config.yaml
optimizer: "soap_variant"
beta1: 0.95
grad_clip: 1.0
decay_shape: "linear"
final_lr_fraction: 0.0
batch_tokens: 65536
doc_mask: true
Each number is 50 + 12 x the weight over its row's rms, rounded and kept within 0 to 99. Layers, rows and columns count from 0. The size before them is the row's rms in percent of the matrix's.

# layer 2 MLP up, 768x192, rms 0.172, rows 476-512, columns 0-95
093:47 58 50 39 42 59 55 41 48 45 53 63 61 36 68 49 61 52 69 35 59 40 47 33 54 43 55 47 65 27 37 70 38 38 42 37 39 48 64 54 40 23 44 46 32 54 45 50 58 37 64 74 63 42 70 62 34 52 41 72 53 75 31 56 53 56 40 37 56 69 40 69 59 55 58 55 51 35 64 53 26 39 52 48 59 47 68 53 68 63 80 64 55 48 29 61
089:36 44 53 64 60 59 48 67 55 54 43 56 56 40 57 41 65 49 44 55 52 50 51 58 41 58 39 52 50 52 64 56 52 33 17 45 67 60 63 51 65 51 51 29 56 34 57 61 24 54 42 41 44 47 39 38 35 35 48 54 38 50 47 54 75 62 37 60 54 55 57 35 58 32 58 58 53 44 43 39 49 46 48 56 53 50 41 32 33 48 39 32 45 37 49 45
106:53 57 65 60 46 59 29 36 59 67 45 50 55 55 57 52 60 51 64 43 44 61 40 47 31 48 71 52 61 35 59 56 68 49 47 66 55 41 61 29 25 54 41 38 48 56 55 71 35 63 54 62 32 38 54 55 48 29 32 38 64 56 41 28 46 47 59 63 58 28 57 43 33 54 50 58 30 30 76 56 62 56 46 56 61 26 46 46 44 68 63 38 58 57 48 40
111:61 45 46 41 36 61 49 28 39 52 63 48 66 75 44 69 68 57 24 48 31 60 48 54 46 53 73 35 72 78 43 27 56 45 57 63 62 30 35 61 27 40 60 56 54 50 36 40 55 51 55 55 62 52 27 53 58 52 34 26 75 32 53 75 48 56 43 46 32 52 54 42 54 53 51 41 49 56 43 50 54 52 21 48 63 60 35 50 69 59 69 69 48 55 51 43
096:51 48 59 41 48 35 32 40 66 63 62 74 62 41 46 53 43 53 71 59 49 43 41 61 57 50 51 25 56 49 53 55 57 51 49 68 63 22 60 70 51 59 53 62 50 59 48 49 46 55 70 47 57 48 74 43 57 53 47 30 51 55 59 58 49 32 39 42 70 49 63 62 56 29 43 66 45 56 56 55 51 59 77 47 46 34 44 49 46 62 39 57 57 58 55 54
105:37 48 29 57 26 42 38 58 89 42 48 39 41 45 47 47 51 53 49 64 63 48 76 32 49 36 66 45 43 53 65 40 46 53 51 53 64 57 67 76 42 59 51 37 65 27 38 42 63 41 71 50 39 80 64 50 35 40 59 54 67 45 34 50 30 42 51 79 44 55 59 41 38 58 40 50 37 47 41 53 51 63 50 46 56 52 63 36 43 78 61 60 61 38 37 40
094:47 27 42 56 48 45 57 41 52 55 56 58 60 46 44 66 52 60 37 49 55 46 42 49 40 60 32 50 66 40 54 47 52 40 18 37 52 50 52 23 49 61 30 50 39 55 40 52 64 39 41 33 61 77 33 62 46 55 41 72 55 57 38 52 57 44 60 53 52 61 44 52 50 35 53 62 59 55 29 56 22 70 43 52 39 57 59 56 40 46 76 50 59 48 66 32
115:44 60 42 46 32 74 66 42 58 49 53 47 43 41 61 64 60 55 40 29 50 52 64 58 49 33 54 51 39 40 64 45 49 54 69 39 31 40 57 49 70 38 59 59 56 52 50 36 57 54 56 80 59 60 59 33 49 52 29 44 18 48 46 68 51 51 60 40 47 43 73 51 56 56 61 54 55 35 54 30 71 70 33 44 67 51 53 64 73 51 62 63 42 40 32 49
113:64 80 41 68 71 58 55 39 29 43 40 45 55 56 61 29 57 43 42 64 62 52 53 56 53 48 49 46 49 48 46 25 72 59 57 49 54 69 69 71 70 55 53 65 21 42 50 52 39 58 61 50 53 60 54 75 56 28 78 66 67 26 51 52 47 56 43 50 39 53 55 35 34 44 76 29 65 37 25 43 30 62 46 51 48 62 52 62 34 41 38 43 57 60 47 47
113:69 36 56 47 53 58 50 32 45 48 56 58 69 34 34 30 71 48 64 52 50 63 74 64 56 53 52 54 65 22 52 37 38 43 33 45 49 52 63 51 47 43 49 47 55 45 58 61 49 58 59 44 39 42 45 51 63 41 42 35 45 69 61 55 53 45 37 46 53 36 67 43 75 47 26 48 40 54 84 74 40 70 37 45 40 49 50 37 59 45 58 46 44 23 39 36
097:53 65 42 50 40 56 62 48 38 71 44 37 45 50 52 40 43 34 51 65 45 51 55 59 37 65 39 48 67 54 46 58 48 50 44 57 45 43 51 69 55 56 50 38 58 40 58 42 61 42 38 61 59 47 45 59 43 55 48 26 32 41 53 64 32 48 62 34 58 64 50 65 43 51 54 40 52 54 39 58 47 36 51 15 56 55 66 40 53 40 33 54 66 38 55 58
102:55 67 35 22 70 44 49 47 44 67 68 39 41 47 54 58 53 35 67 68 43 57 54 61 80 66 34 55 54 64 33 44 40 53 41 33 40 42 38 35 56 53 34 62 51 38 44 55 55 51 34 64 81 50 36 40 50 47 61 33 66 51 61 40 61 35 46 52 58 65 43 66 54 42 40 71 51 60 68 34 47 57 68 40 50 44 49 51 49 43 53 25 50 34 60 54
092:54 60 51 37 51 51 50 57 78 54 26 31 50 57 42 23 36 61 32 35 52 34 47 29 50 35 64 42 48 45 43 43 48 54 54 40 42 39 41 57 40 23 62 51 60 49 27 39 42 58 55 53 53 61 49 16 48 38 45 32 33 28 30 43 51 49 58 67 49 63 28 60 57 49 64 72 50 45 53 54 53 53 60 61 54 41 66 32 43 87 74 33 43 46 55 55
094:49 57 40 56 58 46 56 51 50 49 80 58 45 56 56 48 61 60 57 58 46 52 44 52 39 60 55 37 58 42 28 49 55 38 57 30 39 70 58 64 45 51 30 54 47 50 34 19 60 48 47 37 36 49 44 64 63 36 27 59 44 61 39 58 52 54 70 51 47 58 40 68 43 57 63 51 67 43 46 54 39 46 68 43 53 73 46 44 30 60 42 58 72 69 56 61
092:38 64 31 52 64 61 47 47 35 63 32 46 60 48 43 33 66 63 58 56 35 52 58 55 47 49 76 55 51 41 52 57 33 68 76 44 65 47 52 59 50 56 42 61 58 37 42 50 31 50 37 45 43 40 49 36 66 53 66 35 46 27 71 70 45 66 38 69 39 60 46 39 36 58 44 57 63 39 64 25 52 65 60 36 43 35 44 64 56 84 67 52 69 45 43 58
103:42 71 54 72 51 68 46 56 44 38 51 63 49 48 54 43 48 60 51 54 42 45 52 34 41 40 44 36 63 66 66 50 36 50 32 67 28 52 83 43 40 29 62 35 52 53 48 35 77 62 61 46 56 69 49 56 28 49 50 33 46 60 50 72 59 54 52 59 39 59 57 57 45 63 40 45 31 50 50 46 43 53 43 51 47 29 43 37 63 38 54 46 63 51 48 36
096:39 59 66 56 18 41 60 57 45 53 41 61 32 54 30 74 61 57 33 49 26 51 47 66 71 25 48 35 39 62 41 63 29 67 42 71 50 37 65 49 25 44 38 43 53 36 54 64 67 54 43 65 42 57 52 47 43 55 54 51 43 42 49 65 39 45 41 27 50 43 48 66 67 46 79 48 46 16 54 53 48 47 35 80 63 50 49 44 42 52 48 45 56 40 50 64
097:46 50 76 35 41 58 37 71 38 34 45 64 43 46 35 53 63 51 35 23 46 53 50 50 50 37 58 36 55 46 47 62 53 44 28 30 61 53 46 39 41 33 75 62 36 80 55 33 53 37 49 43 37 37 57 60 50 60 53 53 37 38 52 39 60 53 49 31 36 50 56 61 76 27 41 36 69 61 73 47 51 25 53 56 53 39 42 70 39 46 25 40 31 49 60 53
080:47 58 47 44 74 36 45 61 56 60 76 55 66 40 51 54 40 28 56 50 36 41 41 70 82 60 68 42 47 63 43 40 41 53 47 62 33 31 37 39 60 62 50 61 54 43 83 46 50 40 38 48 59 70 49 67 52 73 47 51 41 47 50 38 39 43 66 26 54 40 59 40 43 58 71 63 58 32 48 44 56 41 57 39 58 37 39 39 57 34 70 47 42 62 28 41
102:56 45 33 51 41 47 43 34 70 50 46 47 72 56 60 35 48 45 35 51 28 56 62 59 46 50 58 60 58 58 64 46 47 55 53 49 45 48 51 46 68 42 63 37 39 43 21 70 43 41 46 52 50 48 30 64 41 44 47 63 48 42 66 53 59 56 53 70 53 56 44 43 73 45 50 47 39 43 44 58 50 55 20 41 39 34 66 49 48 69 41 29 67 46 51 53
093:57 34 67 54 74 43 77 51 39 62 50 44 50 60 46 58 47 69 28 46 29 57 76 48 54 49 56 32 48 34 51 46 54 53 33 36 43 44 55 51 73 47 62 44 42 45 55 47 33 68 38 42 38 45 78 45 28 39 51 50 37 52 65 55 59 52 28 26 47 47 63 74 59 53 27 54 51 52 52 62 36 54 62 49 47 62 60 58 32 35 64 40 38 60 69 54
073:56 36 42 69 57 48 51 35 54 59 51 53 41 55 57 39 39 49 46 40 35 42 47 62 57 72 45 42 33 64 31 40 81 60 39 61 47 71 45 52 67 50 47 36 54 32 13 46 36 40 67 49 56 35 48 48 72 56 66 59 54 47 43 67 58 59 43 48 40 39 56 33 48 52 66 60 39 45 35 57 31 58 56 46 59 48 51 50 56 71 42 35 45 60 42 67
087:41 58 51 53 56 48 44 35 50 37 40 50 44 49 52 25 47 53 44 33 38 50 64 43 52 61 40 41 40 48 64 77 41 37 61 51 59 52 56 63 35 44 39 39 40 76 45 36 37 48 58 39 41 55 42 55 84 54 31 59 50 46 61 49 49 44 26 69 49 69 45 49 39 54 53 31 31 47 67 51 66 55 69 74 35 76 51 58 37 45 32 19 33 38 50 61
103:53 73 69 60 63 33 71 64 36 39 21 30 43 43 42 52 63 51 39 66 64 56 35 57 67 61 37 58 41 52 46 66 51 60 40 50 47 54 68 73 47 61 48 44 44 40 36 42 59 42 29 39 47 49 47 58 58 46 60 65 42 62 46 71 47 54 73 36 50 52 34 46 46 69 56 39 60 42 69 31 54 57 62 66 47 43 78 57 64 39 58 52 41 60 61 41
094:45 67 53 52 59 47 65 46 61 69 53 59 67 55 74 33 52 44 60 37 30 49 40 50 65 40 27 45 38 53 67 81 42 61 44 58 33 74 55 52 53 53 66 66 45 42 59 50 50 30 46 64 51 56 38 60 36 27 39 34 62 40 67 74 52 54 41 25 39 37 62 39 49 26 34 43 49 50 41 58 61 34 48 54 50 37 62 42 57 53 44 47 58 53 67 41
097:39 48 44 66 32 65 54 63 34 46 44 55 55 59 62 25 59 40 60 39 50 57 43 65 42 38 61 64 47 45 53 75 51 66 65 71 66 67 64 69 47 53 41 54 57 59 73 52 62 53 74 49 60 40 57 53 28 59 39 38 54 70 58 38 37 33 43 55 53 53 64 52 60 62 44 69 44 46 52 40 61 61 59 44 53 30 54 64 40 41 59 45 57 39 47 40
104:41 75 40 48 43 38 39 51 44 68 50 43 52 53 44 50 41 51 43 43 13 47 65 51 56 52 62 46 53 52 52 55 35 70 57 42 40 47 38 30 72 61 52 57 61 43 46 47 51 35 67 51 22 56 52 55 45 45 67 51 79 72 60 39 31 50 46 43 61 59 31 75 42 40 76 58 61 51 60 64 45 54 65 43 43 28 50 51 63 62 55 34 48 85 40 44
095:32 51 64 28 47 38 62 41 60 50 24 57 56 72 42 46 45 44 19 43 65 55 46 53 36 43 40 31 21 62 63 51 59 33 65 72 55 59 45 36 53 38 52 61 55 34 37 81 43 45 44 35 43 51 50 33 50 52 68 50 64 44 75 48 57 57 39 55 47 50 51 54 32 42 51 49 30 60 35 54 47 60 43 65 43 58 45 69 49 39 53 68 65 54 58 54
099:56 71 45 52 69 50 52 48 49 60 49 48 52 44 28 54 40 43 42 45 49 55 43 62 65 53 42 55 56 63 43 42 56 50 42 50 40 47 36 64 30 63 34 60 49 66 40 61 51 37 56 48 50 32 54 58 56 56 52 60 56 64 33 27 37 47 52 79 54 32 61 38 57 42 60 51 51 44 50 21 48 39 63 61 66 50 43 40 40 31 33 55 59 65 34 53
092:65 54 30 58 48 62 40 56 33 31 43 30 59 81 41 38 34 49 60 65 31 40 52 54 55 69 49 36 37 64 65 60 58 44 73 56 62 39 55 63 47 64 29 45 52 35 68 55 43 48 60 51 43 62 37 57 45 60 46 32 49 62 62 68 58 53 33 48 49 57 58 63 62 59 60 22 48 60 48 52 74 41 61 47 54 24 41 38 33 44 42 55 33 54 58 40
106:63 56 70 57 58 40 58 55 46 43 36 73 64 47 48 58 40 57 48 48 60 50 47 57 45 40 48 67 56 42 46 56 42 62 43 54 40 60 67 56 71 54 91 52 70 34 41 51 45 46 59 55 54 39 54 54 45 44 53 48 38 67 37 22 47 53 50 49 44 57 56 37 63 83 36 44 40 39 39 34 57 46 43 40 61 39 38 69 44 44 62 33 41 55 41 47
100:60 54 43 46 46 60 65 48 60 60 64 70 64 58 50 30 43 74 40 32 37 46 34 67 47 40 51 30 62 43 52 55 42 33 52 42 78 32 43 58 46 52 64 52 59 65 66 54 25 55 50 57 63 51 33 51 47 53 51 78 23 36 57 63 33 39 53 46 73 40 41 64 48 45 45 51 67 46 60 48 43 38 52 44 49 60 46 58 52 41 39 44 31 49 67 29
115:71 70 52 58 29 61 53 46 32 48 34 42 46 52 73 48 52 69 49 47 59 47 64 47 54 53 31 53 53 81 66 70 61 56 27 54 51 54 57 47 41 49 69 35 54 54 53 51 28 59 61 67 60 36 32 53 46 44 64 39 54 31 75 54 65 72 77 55 48 46 70 44 58 46 62 48 53 58 55 46 21 44 48 42 41 34 53 49 48 22 57 38 53 45 53 69
097:60 50 29 54 51 52 42 36 58 45 40 40 53 71 54 54 54 44 70 69 43 49 35 61 38 49 47 28 44 60 45 43 36 56 38 53 55 45 53 45 36 61 92 62 43 29 66 61 64 50 65 39 25 62 74 48 55 56 49 46 50 62 48 47 43 52 64 45 51 58 52 54 51 37 69 38 49 45 55 49 36 58 48 52 71 43 38 80 64 64 53 56 33 57 51 55
091:55 42 34 41 54 39 39 29 27 46 44 61 74 41 44 67 58 45 53 49 58 59 42 35 51 61 45 47 60 38 37 64 57 39 45 53 47 37 25 49 08 39 58 42 56 52 32 30 42 37 56 63 62 66 59 59 29 42 61 46 50 95 42 38 19 55 58 54 25 53 36 42 75 57 52 41 48 40 53 63 36 62 36 45 47 49 46 72 34 60 55 73 46 52 53 42
092:62 52 54 71 69 52 76 51 67 45 54 43 39 37 63 33 26 65 49 65 44 59 57 61 45 53 62 45 48 48 48 41 54 34 61 65 33 27 26 39 44 45 41 53 39 42 56 39 54 74 40 38 59 31 57 55 64 49 54 49 66 47 63 48 50 41 60 49 36 61 50 53 42 40 51 60 57 45 38 35 56 64 43 52 49 43 51 39 66 26 50 65 45 53 47 60
100:42 35 52 48 32 43 33 49 29 53 55 27 45 22 48 68 52 47 20 64 57 49 40 35 82 55 56 56 39 39 42 48 72 79 56 56 51 50 46 55 55 53 55 46 51 58 50 49 51 43 31 65 53 52 36 62 45 51 67 35 34 42 79 52 47 51 59 38 60 51 47 34 64 77 61 49 64 52 59 37 59 54 49 52 55 56 58 40 55 17 56 57 31 46 69 39
# layer 2 MLP down (transposed), 768x192, rms 0.153, rows 476-511, columns 0-95
099:40 77 32 40 56 49 26 36 57 42 47 49 72 50 64 61 71 40 48 65 42 50 45 60 51 52 64 52 54 39 38 67 62 63 53 71 51 36 39 28 62 42 45 62 51 50 59 43 41 49 31 61 52 57 56 33 68 52 53 70 41 55 66 61 52 48 57 61 56 23 49 78 54 50 54 44 47 51 74 66 49 68 41 42 53 46 46 56 63 61 67 62 73 62 45 23
096:48 47 48 38 48 48 50 58 49 50 68 40 51 42 41 71 44 61 39 51 47 51 27 41 49 42 44 41 62 58 49 67 49 65 37 55 52 14 35 50 62 48 59 67 60 41 32 43 62 51 49 67 52 39 43 26 44 45 42 47 55 43 50 43 42 43 56 55 37 70 76 58 54 46 38 61 56 66 54 53 62 53 40 52 35 41 41 44 41 60 32 43 56 42 51 53
105:53 60 46 44 31 53 63 49 57 42 62 35 38 29 35 44 48 55 26 32 54 47 48 59 54 63 55 57 54 61 45 56 25 50 50 38 38 55 62 65 56 62 40 47 46 63 37 51 53 44 49 47 39 64 40 64 53 53 52 54 41 54 49 60 62 58 34 74 27 40 54 53 60 55 49 42 54 57 29 53 12 42 62 30 65 73 64 54 49 65 45 57 61 43 57 42
108:38 20 62 60 48 49 58 56 60 53 40 42 33 58 49 47 32 45 56 52 50 50 62 50 63 46 47 43 53 68 41 53 67 47 56 59 48 44 64 37 61 44 67 55 35 67 54 51 46 59 71 41 34 57 20 40 62 48 48 55 69 48 40 22 39 58 38 55 51 16 52 54 31 73 31 36 65 70 35 51 46 40 61 47 54 40 44 53 46 55 66 73 53 16 47 40
102:40 37 74 35 44 50 70 58 58 52 45 70 52 45 48 38 53 56 65 66 40 66 48 61 53 59 23 57 43 60 58 60 77 54 49 42 55 75 44 48 62 46 54 46 43 53 66 28 47 74 62 35 34 56 45 36 43 45 25 63 63 44 38 48 33 79 33 37 43 58 47 56 44 39 41 36 52 37 63 51 56 42 50 58 51 38 56 42 40 56 50 57 52 62 50 37
103:55 59 44 48 42 68 60 38 47 28 41 52 47 52 46 33 43 71 44 21 61 46 62 67 45 54 51 44 53 37 74 77 49 50 68 45 46 36 53 37 34 75 29 49 60 51 52 46 64 29 56 59 52 54 16 56 46 62 46 43 34 67 57 54 58 52 38 46 43 62 41 56 27 48 45 64 48 28 55 48 17 35 58 52 34 60 54 56 44 70 37 33 77 45 30 49
085:40 44 53 46 32 33 48 37 54 40 25 44 67 61 55 54 42 61 48 32 48 46 67 63 60 69 45 65 46 36 33 45 37 24 42 44 54 54 48 39 70 64 44 47 48 60 45 54 37 50 48 35 58 34 49 31 51 52 65 50 55 48 18 52 39 43 58 60 35 72 65 44 33 36 55 38 25 49 52 45 36 51 34 50 59 54 58 48 47 51 63 50 56 44 67 60
106:43 69 58 50 53 53 38 67 49 43 49 55 52 50 56 65 50 60 43 33 33 75 54 56 52 22 35 41 42 60 45 54 60 25 47 74 42 78 57 56 64 64 68 41 32 57 30 38 17 39 52 59 42 38 49 49 41 39 38 44 43 36 28 46 31 62 67 66 86 49 43 41 50 67 41 43 51 65 50 38 53 43 51 47 42 57 43 46 30 49 50 39 53 72 39 62
100:74 50 46 49 58 53 46 36 75 53 44 48 66 43 35 70 66 49 50 41 63 35 45 67 38 56 57 15 40 30 47 53 53 65 46 52 53 64 59 36 59 51 53 55 41 45 40 51 48 50 64 35 22 53 60 62 61 38 41 41 68 32 37 61 72 30 39 52 59 36 44 53 53 35 57 68 73 62 29 42 52 41 69 61 71 43 66 51 37 53 45 46 55 54 50 57
102:65 35 60 68 43 55 38 51 58 44 41 31 66 46 56 49 59 37 57 47 55 47 61 39 40 81 50 43 42 55 48 73 61 34 52 72 67 50 49 57 58 42 54 65 50 44 39 42 56 53 47 49 61 14 53 62 62 33 50 46 44 48 48 41 51 57 49 31 36 67 51 60 46 55 29 53 54 66 71 44 58 23 72 50 56 36 64 55 53 62 31 47 30 59 52 54
094:61 82 62 50 38 44 32 34 59 51 59 46 54 23 19 87 36 39 50 32 58 34 36 43 41 37 40 47 31 51 51 49 64 54 42 47 52 33 49 42 33 48 41 58 62 70 45 64 51 28 41 42 57 47 32 41 45 53 67 53 42 51 34 62 51 36 56 48 69 51 52 40 60 53 61 60 58 48 40 49 66 53 39 38 50 35 40 67 40 61 53 55 35 78 62 50
102:50 63 38 46 50 64 62 46 61 44 46 69 35 66 43 41 61 59 58 29 56 56 58 43 50 40 29 46 56 52 48 71 52 54 53 50 58 37 56 38 53 34 50 52 51 41 57 74 53 33 62 62 47 53 62 51 37 55 66 54 49 34 55 58 57 32 44 41 43 44 33 73 63 44 58 70 43 45 39 36 33 41 50 45 66 56 75 32 46 29 36 59 41 41 59 51
093:47 27 67 45 53 66 46 35 50 47 74 43 44 45 60 68 57 41 36 50 60 58 35 61 51 26 40 67 37 39 41 47 33 64 40 39 65 38 59 65 53 43 69 49 43 82 61 59 66 55 68 55 70 59 55 54 65 40 49 64 61 41 78 49 43 45 48 43 41 52 46 55 40 52 40 51 67 37 42 59 47 25 53 31 37 41 43 67 46 47 33 46 62 65 45 46
099:42 42 69 55 38 52 45 37 62 50 32 61 56 68 53 39 41 40 52 34 37 52 55 55 38 36 48 54 31 43 67 40 50 54 35 48 77 28 44 46 70 63 67 50 53 57 44 37 31 52 66 47 54 66 41 51 52 45 60 58 36 43 44 47 65 51 47 38 58 28 52 42 59 58 47 62 37 57 40 61 54 39 64 54 56 41 39 40 38 49 39 47 40 25 48 46
093:50 41 68 46 38 67 39 52 39 47 56 24 45 51 38 47 40 26 20 60 47 46 37 46 47 45 52 45 55 54 65 83 74 40 35 41 57 40 64 41 59 54 50 49 41 40 34 48 65 61 44 45 40 48 41 49 36 42 52 44 51 53 66 34 45 35 45 56 65 40 52 60 44 48 36 25 42 56 37 53 50 39 48 72 73 54 55 38 58 45 35 49 50 54 45 53
106:35 54 58 47 37 27 70 41 61 32 56 52 68 62 50 40 40 38 33 21 55 59 49 48 50 51 59 49 36 48 38 22 48 53 35 35 69 43 49 67 60 61 56 42 63 48 23 64 60 50 53 60 48 51 51 71 41 51 46 56 35 63 43 35 50 56 62 45 55 33 65 61 57 46 44 40 58 78 48 46 48 48 56 42 55 66 35 53 35 48 64 53 57 42 28 45
091:48 69 45 34 55 45 27 59 83 63 75 58 39 58 51 49 24 59 39 55 51 57 68 32 49 42 32 56 28 44 56 54 45 50 42 62 54 38 43 72 55 53 62 64 59 49 48 56 53 33 39 46 50 40 61 68 55 42 48 35 68 42 54 23 41 57 25 56 18 52 65 39 49 44 52 48 71 47 48 58 58 35 51 58 48 57 40 54 58 47 59 44 44 45 42 52
097:68 57 43 45 69 65 54 46 77 56 51 41 38 69 57 49 63 61 58 17 66 67 37 58 64 59 45 48 30 58 53 52 55 41 52 36 38 61 56 44 58 49 36 51 59 43 51 54 59 46 60 58 54 57 27 55 43 42 60 57 44 50 54 48 60 47 51 38 50 62 62 52 41 39 53 68 33 51 42 40 36 76 41 53 54 49 60 50 55 53 61 41 14 25 48 61
089:41 53 53 48 64 48 21 65 58 57 66 67 43 26 44 36 48 37 44 80 44 35 65 60 65 47 42 46 48 53 45 28 52 63 55 58 65 55 46 26 63 62 51 61 42 43 76 41 47 50 33 59 54 59 30 72 53 61 54 71 43 37 40 41 46 50 60 48 65 74 37 51 30 71 55 36 49 30 34 53 52 56 43 49 61 64 56 49 44 52 48 37 72 49 16 42
107:59 59 32 35 87 52 55 69 52 46 71 40 62 69 64 46 46 68 45 10 48 51 50 51 45 35 46 47 47 43 53 48 38 40 60 50 49 41 83 45 36 59 61 54 40 33 45 57 46 57 47 67 53 49 62 42 44 43 51 47 44 70 68 34 44 38 55 64 54 73 57 49 30 54 43 31 50 42 45 53 32 68 43 62 68 69 40 41 61 51 39 35 44 35 47 43
103:31 52 67 41 57 58 45 54 50 47 61 65 51 47 38 44 68 66 36 60 35 37 49 56 65 50 26 34 37 42 60 58 49 67 24 47 52 52 52 72 47 47 52 42 51 56 42 44 43 59 37 50 75 57 38 50 27 32 77 48 62 38 49 51 62 35 45 62 34 68 52 46 37 66 44 39 49 35 33 29 33 45 64 57 48 51 47 49 28 51 63 19 32 37 39 58
095:52 46 44 45 60 63 53 49 32 28 57 77 47 59 48 46 74 47 72 29 66 39 44 61 49 54 61 50 65 50 49 40 43 60 41 52 51 44 52 62 41 44 28 60 51 48 34 39 42 67 48 48 46 53 55 45 36 66 59 37 59 51 52 52 29 38 47 42 46 59 33 67 48 34 63 59 66 47 70 50 73 52 47 56 41 67 31 42 52 49 77 57 53 54 59 41
097:80 65 47 70 41 50 32 41 46 31 44 70 67 69 51 68 47 33 66 44 51 36 43 47 37 60 47 47 63 55 48 39 52 62 41 47 22 58 39 51 39 38 27 45 31 37 41 42 40 54 38 65 51 56 41 42 42 50 54 34 55 55 47 30 48 56 36 46 31 61 36 54 33 65 32 46 23 48 77 54 43 49 63 56 50 34 53 42 39 39 57 52 42 56 53 40
103:49 48 75 61 57 48 62 40 52 50 63 57 55 47 48 49 39 30 53 56 38 39 47 49 32 40 53 54 60 58 44 15 53 39 28 51 44 37 43 46 29 62 63 62 48 46 70 67 53 55 55 63 49 64 45 53 59 59 39 64 46 37 68 48 33 45 71 49 39 25 38 52 39 51 47 54 59 49 34 54 36 36 21 28 67 41 39 43 41 72 37 71 61 52 48 57
099:70 76 58 68 73 44 32 47 55 61 32 66 42 52 55 42 42 34 71 37 32 41 59 47 53 60 46 33 60 58 44 59 50 62 50 42 33 42 34 37 49 58 59 35 42 46 60 48 45 58 71 51 52 38 40 67 59 56 60 29 51 59 46 41 43 49 81 52 53 45 63 39 58 45 37 36 55 44 60 40 41 65 53 60 51 28 51 64 61 57 58 41 56 36 51 42
096:60 31 26 49 56 47 32 50 49 66 50 56 56 59 45 47 50 61 44 51 29 60 56 60 39 50 53 46 46 68 46 86 66 34 61 80 41 50 34 29 59 62 52 35 58 59 50 51 53 49 56 27 54 60 45 50 55 32 66 44 59 45 52 60 64 35 43 34 27 41 40 56 56 44 53 67 41 52 49 56 42 47 47 70 56 78 61 37 87 55 78 24 46 46 50 46
103:58 56 55 45 38 67 37 20 62 63 77 40 55 18 51 56 49 47 50 67 40 38 48 47 44 48 41 54 58 47 48 52 34 60 67 39 48 55 37 32 48 44 40 67 45 45 46 50 42 45 42 49 43 39 71 36 47 35 56 71 69 38 45 39 37 36 44 57 74 36 23 54 49 76 27 37 38 48 47 64 48 60 41 58 31 47 60 72 56 38 42 53 55 52 53 58
103:69 57 58 55 34 48 45 54 47 50 57 54 47 61 57 51 67 61 46 57 37 63 66 57 28 56 59 64 48 46 45 58 38 75 52 58 64 52 49 37 58 57 52 54 40 64 50 29 45 50 52 54 23 50 36 55 53 40 48 43 29 40 43 54 35 71 51 53 49 58 67 49 57 71 67 44 46 46 50 60 56 24 50 30 51 38 42 46 44 56 33 34 50 40 46 40
096:42 47 55 39 39 50 45 57 50 41 49 43 42 63 70 53 77 45 61 57 72 34 28 36 49 52 42 42 78 49 58 40 42 82 47 52 53 56 28 36 38 50 38 53 32 40 51 31 54 68 39 49 56 79 57 60 50 54 47 51 68 45 33 81 51 70 35 58 29 48 45 83 38 49 63 49 32 71 56 47 40 43 49 49 36 75 48 60 53 43 59 51 53 47 57 44
104:52 60 42 32 52 63 36 29 47 34 47 41 56 41 60 57 58 42 51 42 41 52 48 69 62 60 56 44 54 41 49 52 55 42 27 64 42 57 42 58 53 50 44 54 32 38 48 63 25 68 62 77 29 60 75 41 40 48 40 56 23 41 60 84 55 25 58 27 69 66 60 75 62 64 52 25 45 45 33 50 30 42 57 36 34 31 37 43 36 68 49 40 51 80 43 39
103:54 56 33 50 40 44 61 54 65 66 41 56 45 65 45 50 55 57 40 49 57 47 49 63 47 39 57 54 58 76 36 36 60 37 28 32 53 51 43 67 65 51 38 59 40 45 47 31 39 36 19 62 55 52 50 46 63 68 63 83 24 40 59 73 29 38 52 49 68 43 48 44 78 41 44 48 55 57 66 34 61 83 12 39 56 59 49 43 55 55 40 45 35 38 57 52
093:37 48 50 59 67 50 54 47 54 36 42 51 58 61 40 32 55 54 45 52 55 50 33 67 36 22 44 33 50 64 54 50 31 39 59 09 62 39 69 58 44 61 49 47 34 49 57 51 51 20 48 50 48 40 46 72 37 52 47 68 74 27 64 63 71 45 32 43 50 53 53 61 49 59 47 60 43 60 51 58 45 46 48 50 62 41 40 45 56 46 70 44 75 70 70 55
094:33 33 58 52 49 17 35 42 49 52 72 41 28 49 29 65 63 41 42 20 54 44 37 58 35 37 57 45 58 06 42 51 54 65 33 41 44 43 40 43 51 37 45 46 36 56 62 37 58 43 34 34 61 43 63 43 71 54 32 70 50 54 48 48 36 46 38 51 46 41 29 58 40 56 65 30 37 61 42 63 60 59 50 50 52 64 43 29 30 60 37 45 56 48 48 47
088:45 59 44 52 59 24 49 57 29 35 37 50 54 38 78 65 53 64 49 33 63 60 28 38 52 26 60 41 48 54 26 70 45 16 31 38 46 75 49 47 46 40 63 33 67 69 51 56 42 58 46 43 46 62 42 46 61 43 36 67 39 59 50 28 61 51 46 43 47 58 66 34 53 75 35 40 42 40 54 48 36 50 68 43 51 49 49 50 41 53 45 27 46 66 45 49
095:49 67 58 58 58 20 51 41 49 40 32 45 41 51 63 46 52 53 43 40 62 37 60 29 55 30 48 53 52 59 53 72 33 57 74 49 47 58 35 35 32 49 60 47 61 58 64 54 82 45 49 59 46 60 65 61 55 47 54 46 44 55 53 35 45 55 68 54 27 69 41 68 43 34 66 56 63 28 73 63 59 62 50 33 50 53 77 62 48 64 46 41 56 63 40 46
094:52 66 22 49 53 55 45 39 47 54 43 41 47 58 33 37 47 42 56 53 48 70 55 61 50 44 48 46 35 75 54 34 54 56 54 43 44 41 37 39 59 53 54 69 49 65 47 50 60 66 45 41 43 47 43 45 46 64 61 24 60 57 52 31 55 48 54 72 43 52 37 44 80 45 55 78 51 64 58 78 50 57 39 37 51 41 22 46 44 64 44 53 65 32 36 54